config = dict(
    vocab_size=1424,
    rope_base=10000.0,
    qk_norm=False,
    bias='none',
    init_std_qkv=0.0292,
    init_std_o=0.0,
    init_std_down=0.0,
    optimizer='soap_variant',
    lr=0.00631,
    beta1=0.95,
    schedule='wsd',
    final_lr_fraction=0.0,
    batch_tokens=65536,
    seq_len=512,
    dataset='wikipedia_en',
)
Each number is 500 + 40 x the weight over its row's rms, rounded and kept within 0 to 999. Layers, rows and columns count from 0. Numbers have three digits each. The size before them is the row's rms in percent of the matrix's.

# q: layer 5 attention query, 128x192, rms 0.0947, rows 49-63,112-127, columns 0-95
# k: layer 5 attention key, 64x192, rms 0.108, rows 48-63, columns 0-95
# v: layer 5 attention value, 64x192, rms 0.229, rows 0-5, columns 0-95
# o: layer 5 attention output (transposed), 128x192, rms 0.193, rows 0-5,64-68, columns 0-95
q112 064:448476561482494472518482532452487512479579522513477483557423493537499490485514451531493490503459500442433435529523510475571486518483451489565509502544481536508521524523563517541530519537495471464495474488543544475468502537516579529618525443500502492541452416515419468514475485542461450479
k48 086:570485549514474535516502502463477499469486519480444495445538457456632493523500535565563489574485430498475448528502612521477443535547482539518465524471474511508450499444463419519459496442511535531546509522550532448554544531492578476495486504458550547473557552534495530535521544526502502519
q49 102:473480472445499523536515443435462491432459541510547575540470494518472460442473460427504487456490545502537461530437444476497499546509486467536538500476525529514482577463516557512500544568487483509522545468460467508475504506532404493391492512468500501490490507479485504495470429500496599489
q113 092:513433596456517476500520544435473542528543450512520584558492450520497493529489528516536472470523502458510556536494457511590518491531453447455506579558539447559478503490457477520571523515546473485463540469519527483513483500410574479511487494527547503468514423516477436512449510485536474554
k49 124:500497479477567416585474442532511469444500517416402393471491537505494467471510545522526548520462460497460560522465512517543500467424488529539395435456463468468517439536550513460494456449494542520465488533528507544507514502538535525459522520447519519510515582486437567477543458480542408445
q50 083:505451465486548465510504412539470435475463466534506533524473566474496487478439511480455551528436552472516494491545548517512473468508475501545496481537441544423467604515519496479491465497471428546515489476447548529572491533558569480511455493539536519567484499515530579517517552480471455562
q114 136:536457530515518443499566395487412549449541509541509619540444470491533484532461575505507536541549501505444597511469545510552492479515429454513565510520491506491521489456477468559492425535458481561517512492501559470457489482481551476497499458563472496458522546577504544426481476533529415512
k50 155:475508509456441469519508495540480582548582533519561528550482463524539555538497486534433528486455511466503492494482525595492517493573435499471525528517480501526525448488544471519471506464469456517553497589474465539558563565476506526504447500517488451460493446453492522497425524529403493521
q51 080:475505487528502528563496477494544560511540548476498471449516565512549620536456544562422507537474486575530511467484502562536423556482549537455531549488544450489529439515478493504517516514413550449488521473590468483454494481508500474583493521473519512449546497507504456505482497444475375520
q115 139:465585503554482473442505444490519517487573500508475442482536499481532513470465528478465492497488468549503420469480576519480504536489534589537448477438505547521520470525514498601477484507456499399469534472520519527430529532555524528564566505522517546511486541495481562501531430481451507504
k51 138:516530445554493454544523461476497536545498590515515445424486584479520522490506493531460524542492421472442480533447456500489478578505513508441474519556486458511456539512483494551569525473418516464590530500564484527477522481495464472491494494464459531473555475516470433479442427495467422471
q52 082:531535487476482529539443514510576488530487441488454552487519491498505580490451572586536446572409484572506460466507472507490531546448446520481510442505487506474509404468553436550501502532498561458559485562458546558470499428487502514466466531500488578492545560471533465523484505539511471469
q116 139:541489542518477512493474499523572459563522562478489549535585461477496531521451523573516510547478448530504483511535450408496512547406522492506515433490379488459443515477528524534420495520530487504557602512435558452449527485534499482527545438554531478538519528501498437510531502452485496569
k52 138:466471450502498464497502522541499511511504508493545510505537519455518505457467557530503513493554478507494461456520486455514547562426525470488553452499511485492524442478528470410463492520453499509512541570495458509489449515547569481571531443473440525484518486467489504521489471572464512561
q53 072:534474488463571544497502540534454385507469473517544560444448517485530533532483526505515485420501507501476466514527537576499557476551623500606504467553498514470528533499454505541486511533504526469486455490522505538508498546445553492558469505506405556472521539494451482529489511476490479423
q117 150:568417580532431496503458527479486545510526469559501507502445495505534468508496480519545512438504493552501457561537446452540492475483627518523472480517548510374474473597534492489515541539495477495503471579483458529485504494478569544492427528470523516596521507504501475526499539489472418509
k53 140:566410528478498517514588472443496419480475472560503498444419531560511472534453491415476528383541533457449517501569481581508485462526529486570496506511480514459531482522494496546515517512533512498449520542527460428435514480552459528568454483542502535471537438486480593517486526538542465561
q54 078:529504425495499499517629510536499483534465431520498522515560570450509465511516496496576472497506532471578500499485509471528469433554582494523564559504490503436557532562539563518503525419522496395528457489485471503520582599488476494549475500499537492497597472499532551546509494523558493514
q118 151:477474378496442483507486433526507496509488494482454570460510523470538402556513470532455543528519509490522537482497462533559532495497476497480515535516492469517512494522535499502579474509513514433540541489555532493460483536501452512534495499566513509545611530540491549557620470483481542463
k54 129:510573468480502477530483480509500493554512436549461466464532498523529527517525425503469477457510544475479511502502484505452521491483538542473569568475484471477580484536596523502492500435501531422504475502448473555489460511527505527567514538514480445533558518474482403521559478420508505545
q55 078:538578445527522550615486547528510459568439472482541498487540443442451462512519554526552569544461522512558485521499525536553515504563523451490489465553506508529525552540497495475448420562473467458456522495542486546477538569511483490477465482501530508556563503463529526567564505509517503459
q119 149:540586525469468555540477516475528538479435463555518508479441504428478513537530566491493476502543476503551537548508550565462468495458435437462517445473514537498508570585537489460430490494474400447507537499527523547529452429536518504476424434511503464505540458500541537561516534478471556431
k55 134:495484473464522520590495528577521455552500539559532490521456489500522518468486545479482526529403455514522376511458529527566483503466464484491468504443457447555554539565508551495484598486498438455525508488499465513531478447527552538483472476460573454517517513489485513556506410552511468559
q56 080:500465507589466513501576472489542438470540474553491501448473486468566528443553481483396475570471505531473509524504498481525522546503502444443508474462514558558493571506433444550502482546531607552470459428457488520479527515495464484431541543458543523570497509499498543499506513498472508551
q120 147:538492420485426439484581474515519467509520539501514501502454566513508514561471527523506477511533582384506515497559510501472564480512491467400489554430527483549492515486418440460482516519552540547518428464424490516521520447573588480425557553516524498523405455549472486554517446441445488482
k56 128:448478495535554422477477506497475508510495467529469564442521470510522502535598527511462499528557564507488544537587526482558446507571523527435588546500476455505609481461408518521432549523469509488432504479550439563499482460551473561508450504467518523531515457550485584527497500553523513488
q57 075:441520439504499489514530594506475519512452524515486567515492527469460599465566539580511539536524464488578523473505479474543504474550488534541486463487546545507473514587542451483471501554503518552488485502500483567554514530514462526422429469479512539418566480527536585574572485535539497475
q121 151:535437530530581453519526475544466557500541535475587576444554458513493562485500482531522503425439461520617514472544512557581510485592465519477510485506511502501453464439552499490509517521535491545473491481505479528553555491516502404510483493457502512491510550501515523466548491477567471487
k57 131:507534490512564562516545533494475461473467565451513547498516543428488463535519600580500427481492484570531565499490575470516543564550509565535534452447536549422480496495530431498483504501490481490505444562500478539550499498538475541527383496518529469518452457536540538469514532503470536452
q58 078:491526543513501445513543561461449483481432536533461470478500462508589548451479468582544521526463517428424495491481451475439477540495516512432546465532535553525604546514491553554497550559473568526522481495466456542564469464464386508420488540516475432473509511534509534472507480500526493532
q122 145:428487527557565490478543499498412452465520515503499460442508496523514488471466514571507555519482460482530525459578483537476495468491450485506578509522499457499550529550454573547524434532476452515579497467524486533513452462488476519503422578450493564498566531510480496519602554489535529479
k58 136:521541521460514488497501474460520483524534540493485470527494516518542517496461503535465521530590479489461552517586465532534489566457448445502558522513492516465556506485546485521494483548384504528485586456456518472534521472480497435367405491450525497482480527427516440470412508472446533469
q59 078:543560457509542489495624441458515489507453511531508564470550461495539515486487498471479466445471522469508472461474486438487472504540497542526460445524509507530488518456511489578443515479515580394480490490494508485533572483540523517568493490538506546482588523480458497504535490416484514500
q123 146:534442503456506509465584494431559481559505516534455451519430502458503514605558430496435431465412529550465470463483522487479462451496509556472530523513448512555428509492537481495470532482531462483518558520477470546576477553482558517490438501489429547507524592496444470451519501493605470544
k59 132:542598530488524499446559420485477514492558471516459488588520523483583546531487497426491511565530555561451531506572501461592498430503493526493466549490568499533494530470485533498505553520496531467496420525442504471517440484458467514572526501479507502516501514502450470476493478462525411448
q60 082:462440458456504456470549461409478427492476503495497551515534498513494479461527430498462494528525470488508533487476511442512478488495517458512503485492488500458460532548447479527367466525470530450502489514499492567581564424518531397504501599490459479468447492472521505515466484599490488474
q124 140:460484423504542468475453513499466455496515472499527480505487495490465443498577512498485441483512436500555488533481458494475497477530462545537486500516505499454489489498390496483446490494455578446417561541496518526547554466471545404521545561489526448508553435463544450473440471563527472521
k60 126:566457530463499492441488490514463423486524589500506505542453507509565490470499469522483499471483536502523551526523444487479476545484475485544494501540501551462493520447484608541492394540526434412527493510472531514506555423418527521584571467517539518486530458509530485479445442531485520493
q61 089:473532444533476524525538456493527465481394444496470486511508454555431540599516522467486561482494484530523550509434477456551535553476493510469483484536498492552560561517462560499497497555503519463554473502460507543494481503462505457475495489562536538463535476500465468478494558466515466523
q125 137:488467518458506446513456523515551521501450412517498479549528499530484564521531479453488502467533500493462543546425454535504452577461466478500518432571469505496444560458440533566504537546497479516466487585528476563504456421450517469510536579526482482511459481432512488497426522482530469502
k61 120:514495495516446421526542500540580491492459412519486535544504534538451443546435479486465510490470547489558494457381529537471479519504514486526520508531465503524480516502428502538479441537502518454449582485544517526471475457491485487486497471544502559520547439471495512545442526504514539493
q62 083:522533567571452461528540527556524460462478480504547499467458499495486504414502439443529531535529483468520501535586496543488491547458524448446484471519554495488586416553540441515484470486515507431438515499478504587412507510559517486497492554474488532527515505562437481503538490566430526497
q126 142:537479565572439488434544519522515535563506460531456502433478506498484527496543528510491464499477508505484512566565452505496464520496494434470492586454538550475525524559534528528515460437553462541484549479493496560411457536513498518486538516497496582483525449455482431475540485539473532450
k62 132:438454570594505460515483508559498509509476483432518496477489507494478507561488413507526482510509481496529511505506557518554457560579525471525477549516494544455466510500544507540563501461510525448523460510459494565518498546553498481461496511511496532448477468521568485543483449513502462446
q63 089:485469533453479513496492510485510480512480453547428472456458448562556506384516474504476481600482491530464522511516507571444482501555498438493409554514501510519487551453461480449492480433521461489427482527506540474531545502544514512519494493499469501519467494501506497513555518549509476557
q127 143:456503487459511557477475468544494488511493515490452400436463412490502486465517509491505453562471505443493525545452504559519477549515559463519381513525520516494452520480511549507536500481551465502435497471548501561504507448546490574465395448517549466489501486546517492500527453491544450580
k63 129:514547530560479595445458508538502546544453494498542542470556517521508506459514472484491547544449600477557450568534528527454519526495494483544520538469464489443431554499526537462493486427443542561374483489568569531458530529549503497559424442470531478540467552465509553497521491538503454516
v0 106:458509448536476524522481514489485449419567541593528594487470564477481565548501500484443431484462457533521497512573544465461497478520502494554508562462532604473480441529550619535514514515511547506526466489460507525503455482444474442573517435483463525542577520498475546469528499581479463542
o0 070:521513570508471485495531503479559536519449481471502442464490500460502446488502445529556527601483533497514452495508508488543535542520464520496446492523464396564548534434489411467484481549495508509483512515578499422532507455594476549441516513527552457447420525451504485478456470450556502480
o64 126:494523464507534465504459483493455480445561513522506573518541504541514556518489553472495454432525475509514501496518483500469511432497529501477525516434547582469489461586546566536503536480521534510495481453430506535479451551466513457518500484510439562501596484544495487506542554534461535515
v1 101:480447516572486449456467509511490546527531487520532441466528467504479559464484456509511448414539521531525531488412514525474446477498566525525547486477456477463529519499493563498489433495431496521516438525469462511421452491448503451506522450518602498507538534496476550460468426445496488474
o1 067:556564464437515540534523508472446479444446530529529582491508561485532471544485525470546468577496452511509539538589480456461510549474495541487533481522530572539491502483501445462476633451588564433484511487565551417557608554540519533468473510471426515458473455483473477533511556466519522539
o65 123:450426517548485455454478474476541506553518447442502439486475492543446534454493506566505544408512545467502498455393542526514463482500536491528484536461445446428532485524504548484543383529392425567484474492429471544466391454506481477510503487545573473506514552502512517398516454528475497464
v2 105:475536468564480527473507462503518488525527546589542439512448442460436477539519481554562419532488521453537569548415503564567516445488455531483538494493579564557512539548460476491473496517486479520500533529530568524549476548527482529508549432475530522537504490511514507534488500473511466564
o2 078:528460518517554465549502481519456548496481452464517524473469574492552498448504516471429549485509474501489464472580530472504528498489523474525480534553437460507512479434539554445480484518509494447469434474443506495464509402463497455469523559511483490455471518463512501445522552489496611464
o66 126:441546494512440496468474535467537472514554526556470443554501468497434508554493455577563454557487568506508551529438503517516503435465497535521533481466593561504523533513463497509498498497500483565507522535536511512536473600537480526537480452494540527579513490566451506545475450526477420560
v3 096:603467440511536524434523560565518504480520497529485571487543490426487547442444474506534532472506533505461494476504469500557502485526525447474510493506513500467510466535480439486472542527489537528517505427497521565524533532501507482448501466513530440527472527459528550549404445474471483518
o3 068:499461548505455476531450479492495472538485456536488472501525476573531515500476479483454501492580480490539497522464551478483445539489455513498448474436433491551453499495496523583543472452496470442558446534502484488466505518524426457561490573516458609465504512566517498470623538498602539446
o67 120:557524469561544516472535478522500516472550538482470568505517532435491470488490533492504519473436499493452483454519484515581550509512558496530523545538540500472561482536517456419453534564480488564513537461467502557582525474474575493508487435470569415522448431460510482496424509475444491543
v4 096:456581536492500557450469477556585454463486494465477518491504523398474567537463522480453458494497498500474529463524410527464588485527530522561544495518445540417440529524479441474512498522438454424507519500452497430448498477507519520543470581500510462532473549481518489515473529446530548532
o4 069:471444558445533438511543496509437504486450534553540513549501472553516467521545478542547488535471501476555489483479516609511474465432499408488509489511576474571497519396515545558516502459581505522507452579507545570552496513472510512426532484543482503535518426531439476463512465486454451515
o68 119:524573485537445529475455508484565489527535498440474497433513507408464566467465526447441464480529469515416484495490489407514511495524529540537533499489420534404505485556508476439511488506399494421456531459468480474443520429519530504539450510462543487463493523492533520547482489501509561479
v5 096:495553554484549530493544568492489480536568464542433506457561478554514525502484441526511557587497456572519490517489458506451528585571448467460497405438441533504549543493443524545509517503513516524466486496444533432505520521522480486528519552583464532470522512502499587498511514495452518437
o5 071:497443480540532471491463484554552487519433560512472461514489599454538490560572504518523466461537516472472463457472502488500504441493525547565392561538537547510430508519541512576433466498525488483449494551520433566551517506490516448502466455493570403481461526452462431473513429472521516513